Weights of a small GPT-style language model, trained from scratch on English Wikipedia.
Training: a variant of Muon for these matrices, 11207 steps.
Each number is 500 + 25 x the weight over its row's rms, rounded and kept within 0 to 999. Layers, rows and columns count from 0. Numbers have three digits each. The size before them is the row's rms in percent of the matrix's.

# q: layer 15 attention query, 128x128, rms 0.278, rows 70-94, columns 0-127
# k: layer 15 attention key, 128x128, rms 0.294, rows 70-93, columns 0-127
q70 022:550516478517501532522544482478466507500516511533512552503499482491483484528547501499531498497477532523509473481534479493444498506481475512469504542459508464506512492533551497502469524480504495473506488509516516495493494506479534462502464512479473491516505485471475490469518478456487508540476429525462511488510518519482465445470527552477476487504462532527486493499531519511541489511490
k70 032:468496532511550452479568513470544502525516500448495506497531524463494497493461547470462540533493483518507477481496505477553472491508540496519504473528487518478541510514472524505498518466506494527484509497484503435495510490530500482508516517456510489517500499502483558488498518540490493475522459489521474484489469532496505511532474482508538493501528459484515535532513510482466499503468
q71 018:522526524451489490525480511530518499482461447511467523491498495508507491510495471555469466491508508480475482543485498450530489478496465462453509485523500490474512531532483540465504463498516522560489511524529553515508553497495481511466530520496508461445481513525494489481511498559489511532502464481521507510492492510475461499553489502499473471524486484502520494474485507507515486472475
k71 027:508473464522493468534557476507482501502482534530516481527569495523511496513506493506513479524472484516490498487503474497483504525496532528482520520462492534504488475438527460519526557530529505536488476476477492505487513504509519475491463460494493471518489493496522445484503496510542491446487495477487478474525471451495543517489473468479525497464540458536536509497475485485480481478510
q72 022:493461497499478498477459522520531501515510509502514485531478460500536475497441538546499501530543487471523505520498538539528465479540510480547500492510489524536507495490496498486559526533447488504517510471454486488504482468483482490549531541490545493499474468495530474490478512524527479506494554487486482530528495514536493522504500494499508556457528500461498534499515513509500494497479
k72 030:494527564494520525511481504497512530501510459507491495432460531515480526480503476480486453449503514488493503542513499481473519479467476498511487506542491497477485492518485538480505444522517532467502464550472502499490511538490512519466531506512478516506511526492530496526516491486495496521517502547540508504475540485517510510523530512537480449495479495500467471526418487506519497490536
q73 026:531505499528502506492553486476465488520525540511515490511498503473535508466504551468539528495513535518532523510499519529466531504466482541514490544498494468495528454533467485510450519461497465462498507516494525501450475486476529449491490492504490509517526446473517491504504464483460487530495483504474520503505522519454502452472506486481513526479477494503501475562499531481481492519527
k73 028:458501492539538467477505527461535497560534490448491491455526496513468472467497478493480506561483449510498515460498493488492486509537517518517512429545492521526527546478479504535500494515500519523470481477514545476518500494506492501490526557481519474531487531502477561492503500513529514510493485486517479491502507525503521512523500499555497528512498503495463516476541493507514501493486
q74 026:456510489520486491503452509481509487503490490457524489503503506476506488506455503514486485499501491466487496534464527529498478510513552520522497485501498573534458520449479474535581530531482534478506510455494499516506474519482502511521546516529499487512495482536525480489467496526526470499513509512528464515525517535542510529526541456518526500480525480463512490533477481507482497472530
k74 032:510515534525520553479483527499523494499504510500505462450509491535471518492510491499459408554497530542507508503518488483481545495476503516483508494531443478500494491504530501499495462531496487510521492505503506504474482491511529516464435537463515429489504554461492500494499507471512491501501470535489492489486544483513529487537503502539470497514514496524484503501458489492523487471517
q75 031:513523469529498527518505484467464512547530542477564494506521508497504502506497533456519504501519512523515521520498515523464498536490521519485499526524513505511502457486514447543465544460497500458501515496512515469509445501515549484502473472507467511465533454477482476467517463493490525503540495479492511471479522494495486446487525499464544529478492497520492472506508556520511513520523
k75 038:526479492517539429497503507504509463481489511503514468513571475521501518549523514536464488528454492535492501489497455493511500510508527503465500483493469513492498527491517501529461491527495530530519516527496495501489518466513507513490465508453540447489500541525495528468523528518538479487484482448502444522512528522528518485499495469493514503479545493508503539545514474489520470470518
q76 034:475465549470497521471498527537558509466465470509483500489504480506486516509496507525481496528505482504465486492515503505500486485518472486504511466460512498476491511500527511444529476549477493550503477528473469527503511485486452532507536530494528490535462536476529520531510547506505498452492528521516535540492461500459531520494483515537459465535503497475505517482505445528509516503505
k76 047:452505488485467542511485504503489514494527489468470521489430510475484467460509504476520499473550506456508490502498535505491502482507488489523492519501530483511498473546468513469518489458514492463507489477506505477537499505502485500529543487530474556516479433476508507529496461504498507516491516553494534481454477534503479524508516526504488500519426532481511474470460534507489519518486
q77 025:488521494498496475488470505507497482470485461489483516517500485465532491518459454518466494473502493476475497529488539543512475458514536527517500492493510553569513511492465489531541497538483482470503495441485485517525516521452521507526511472520476513502550483517493486487488495498537458524509523506521468529489515531524524537507520432509467507459514483495517532512516495499474465475466
k77 033:500509523499500540466485526494557489480531506499495498433496502540461518538518525502521462535471504525521545499517493504490503522467482469497513460491476481516464514513507495484472474509466531515503486524466519502495493489500495540464473535428528438480488519481516535507504490505505481506506441529526497463502527536534524489508509519518495516510539491491475518494460470509549493481532
q78 042:499436536503514544476482512525539533509515528508464522494509477488489486502499534529490514524490455491479504482506473480498483522511456491521537510491502449445505500522528510452523492523474530539501486513502477516490535494506453531468522533470537484520475489487516502499504529496505514468489505519486523488473478501465520482470462514521558496579466509468477501482500464527528518520484
k78 053:498501487490498507534498495497475530476484483509480477518430514465511521454493460469518522446564523468492464510510529496475512454515487500502486501493538491488505496494482529463493488463515470467489506497520520495510494493500491518546520487561453574518529447482517501546514482512496516530511532519482544504508470491492471506502487529486472491515464498497534455473510533501488524508499
q79 034:504493517473505504493490504479511511469454446523477475477483528490512503526469507532483459531471458480487506508497494511540470477492514490537542465501524511508480546503533501466507512579519481528491482533486462516491538499496476527487552510502481462544507531516507517521489521487526508486493506503508488540528502504489486579530497506546499476528499511469493521516511466536508474466463
k79 046:495508515498463560507495515485495522470558515481451556462473468504464470455515508469561486509523501517493535518507535480491481479514502502485526499509494459499481474520472491513501483472487468482501515501484522480526476497525475500461500529488520511493521445437515522514519501537492494505510506526500544468475494554519492472529492544521496499540481504505515479477488505501512555482543
q80 071:526533478510519459510528491494495453493529502466488510519509479482532486487506483476531521451509523492495473454529495510486525489498524521472479524486506516534502485509497510567435510462522505485493508484525551482512506493490508504507466466495484533481529478515465490450525452482475485530501469461501464470507494518524469471502522512467474518468483500545519465519513566460486495476505
k80 048:470494530484475447515477467517491510521491515490502508523519571484560494542486503529486539469520487548501450512477477489521494480521482546539528511507513473513528491512542462506550505472520521498512515513500419483481500514534453500524524499505526537501487478486493505503483527501471535500475531478488462519510479471488497486482480511503522496518497517483449527502534497501487530529478
q81 044:511510464533535513540519514505481505516510519527556516508515499501481552487512504484516516536487475541495538504531479484508504557489513465493477516501522457498494505505481516500444554462507521486482524480535507525489516477506523526501452503484496447479503491494442495463528502493466501515528459485454485466485493531506487500479521523484549541499499536532503524518534510475517491478552
k81 035:510552453475534487532533480550503493499490467516510468496528520489534443508524487494460494460508486480516443476460466488513541509525488526524489520496487491496499490479504504499472508518528506537487436545518528486470515495499483500557538478508484473511521511517526518530511533526486470492455506501518451542526510475483496530512526489477484479491487524497497489492472535521494523506447
q82 063:487488503531488510519487501514466508559526511497559512496505515493525530465485478518498527469516526490490494494517524554532495495524524521456494537505481461532540484501490453520492548509503499510544551482501503509493558488535523517517475506502494486512527479509503465465480479512496515517530520466505463473540465522487472499448475467479549503511489495501495515532537560474484467491511
k82 055:515502523515536437480534515547471501491477473495547464537505549501499505518520496520453548497499485449518467493509508498509528477511493505483464523476483522439523521479542561474498504509514498508480474517509507534492512484511528516522491499486496496525531531538492488496498494523484496529488516477471495556518488454433481512478480494504472525520492460485520473515522499536506492534469
q83 049:540512502506489520486514492493529509516531556452420509463515481487511480505509502489558517527496486516504489467499442472477495530481472516516528484486485496481487526542477502506475477475473511479472459525496496440492463533501487469483516490514553497473453477475497489489501486499499527478498488510532521504475524483508525420508479512495487490499502520511478495442471522488521491538507
k83 079:468509477538486525526476452532522565502479515468529492523462523444533481484496545512489489446527491492503474479453515510519521483514496542467481573493499500499516478519541517498509482456532502496518511485505505531486506468500492499524518493491482521510516485492475490497493470547490525502493564468463502495467472475519501499467492532470523517495459458518498475516520509508478510524471
q84 078:488518470481459483492515483534511493505532483536520512528502517513435500530509451501499519496514504501505499528493497470522530489457526482516445480497525519469500552521462468562486465483531521471504492494522460512478449494506535463510503482512477502520480503482448520488493511477499470503515505484509468493479472518515522517499505495449469482469510491532488459467534494451517526453539
k84 071:491472533534509488532549506511417496487498489509516521513524493503492523519477530483483463512474518502510531482484519521517499460464507504470507521456488542517525495443514505499459505511508464513537521516481511509482509496528546522463477510491531529476494540512504520478504505526462526504458487489467536507492517490492495545440479489510508532484516487537468515552520489503490448479537
q85 088:496500485447437496512507491510544486498483513495484464502511487511458480515507452483521511525528478527497513487474509467506531558493476484522473440544489515489534510512447478510474487457483533467488465498495495517470455461503509473531489510536479497492456512478451493488509509478520495506498515482499489517494503481529537488480534527453464463499468484512501526444491490449503512504500
k85 097:547529480481514481447464519519522497494539482479500464517493526497516505509541478508496546499471487464522478551534510484500521514495504509537466487512556525474493538525502469504499499559539493501469489471545476522521488465486510465541478465508473476505465504491523481493471498523505468533495496510548442527543499507516499491551520500508465494522505466481511482481526493514497466512482
q86 104:564473539476501486489506498497511513528531500452461453455489520492529525494501524511534503528532527487513492514479506535466481503478471530536553480463531531484488518529500504502496508473457524518448479466497500493492477543495515473511514497523548505472503509492464485473489494541476505463529501486538476526503518478516511441488478531450511484479518497506460503473498492521483487536469
k86 081:504502498432490486511528505456521439474482511513455474529533488517492499541482498492530485509513552548498495484547455502489492462477480444528536489458507470529469482498484510482485460481496506508499514543455486482506527546495452524465522502500502563501497463481502522531520518489512497537502472497523489493517505489501490512504503448515491486520547536482500499499485507501524528490497
q87 098:514473489527498503522518489511492560551552520493548464496468494510463515493490490502541507500550499490515510513494493517547489518514477493480506485505535471506517499530483474510456525496496510472506512510521488495484498541545541494536504536508508508513491474497453496472458514509487516494524517480468488509519481479466466492443460528435509455509493488526488488468560499485495464462541
k87 112:508477467492465476501474474472487520523508540514495475497464498449535499470464537493552484515522504534499463546497494506487464508490484507558505483533526488509479481558533474534462530475488474454508542467491471520521504496508470489536511510528545544505518472486486523470489544505511504464514490515505462480514472527532522477527473534489508457508491488490512508503512505468468525515488
q88 113:530552502530514461494505519515487530480487474507497475531464492513533481491449480459508513539483492502436490470546504500487498495544477562500486481487520539530518456490501505473498494508520481504534487513528472477486465504514444502458510475494545486513499503499508533448487477511517495525492487500547528527452507455500471498499474513517504502491502492493528504518506498542535435515485
k88 119:450489511539515513524511480469475511474512509486486513498488546478493517502512462512554492488484494522490480496533489465503509499495527518513527486423534516488520501436512498515513489497519476476499535523466486426529532507537494454478518447514505513461515496499518516491537533524491462493516483511483526523484478514487492498462512492467473462477520525504490505533538459509503485472553
q89 126:469517512468487546506511479502491509500504487507528515509523437490515464493481483495497511494530496514468491494537491484543474517484555487517490483520488490474560519507500475479470553494504493465518527500529530512460497411515466504523483527488502472493474510507506496492487531477483485526505518488504497468510543499509470488498514522559506478531467527470564501491506550498498474555512
k89 129:474547517491483507533477487483525510486476452469489534476493509481479512527541496539487495492481495517477471522489484494504499497516543532482526480491507454533494513476508460520544476460545517521490495462535482460495446496465455499503500536459517479502537464515484504520451490520482534534505544466516552480481512504507497446475493540482537510498462509521487474518504496505523493484484
q90 129:514504506517501502514520510495486492514479533462481511481512483488452508515470496509443490527481455491510483487560480504486509490494517485465492472493475490510503500477528440464470546489483482492494532494479539478502523527512502531489563487519522499522511522439494467538545486485495478488475527498498547500475513526521438487548524446490472480527505465516473497496528537510463514497516
k90 136:469529556489478456515501466529485484535509502532439492463472449515490536528460460488490512472450515484503531484493490507473471485540509502460476486532523533505510515509479464448484545495468505488538522527501470468497453499495509509496501527511496536513476520489496469515465445451459502485503513490468505534491501494474499498545526531494498509495466475510496498509502486511478482485504
q91 115:513502501519485501487500475494506481533503474487510472479482507491497494521521519516534454497538496480487489511518513499449519517466503493476535555513483454488484530471503484463489511479495486532472511483570509499482493459478550565504522498510454494493519481478505509475515451540519488506526452483498516540478463548491509535487498483487551507552482494495523473502507534534546479477480
k91 119:485533523550482507475483485527550475520518526523501496514472507502486500545457511452507458495461465496508527508513521528488472515486511505499463538499486491515514531490492521464500489431530502499504509509489550483543459506514504516485524478460531520489511501479429515493492497505490565488514483479525503525496482502548479531500482470493466487537508475489497480500464500485564539506493
q92 116:534487446556471500468486491514495498533481520466510451503474509479515519485456467499489534456539489480475491468488513529509477505480491500509479494488487483510421554518498512480499486537484496524502480567488465483475494490511490516503508491455498494496516464475529479459465498511493512523492525537506525498513467492490516514527471459508520488498475534514510536506494527478459464491441
k92 130:529466515494460499512520472508489539513490452532500500530514508477501486469499510527496473520502473521467503464489504471538505528491531493537480479545466587497477497493530533453509470446550464528492499519501527479500495508467499487480495448545515514530510480492489491510502517520476478479557509527499519491537461497523503519499529479468503505488493516563489498511482524482489516474475
q93 135:527499481563460487471458460497489479516513517503485497492514512510511446536516491526437461518492495503520487467482497482490468450494498496545506526494522461538508464474531483500490481499473476505490475458486492497470505497493513482523525469525496473487481495568489521562533476516505483504494528519521494476463467487516539500504506493501522499497452463503562472498510496500507473524540
k93 139:489461496486541470500462503453497489602526538467502517512486492500457503479511495476478498487491503516478502502491537502530477463493455468504475530481519526530502527496462522509498525487499489533514442453522498457525489484519444499505510501488494524522483514512470517504490515493472480460476527498489498506475492476512487512477509421533479505525499511503520505505511477535519471454495
q94 119:484514483521480528522467480477522444515486483492458471480515535499489512474493481528476509499517504502482492519510530499499507500474496489453523486544471507495498508523509515487494494518509492534519499426520481511506553519542529513503515463457520489501524562542472500476526516466530517516487470453502489532491524501526510466481522480450525497522496526448456487546521534486472459489484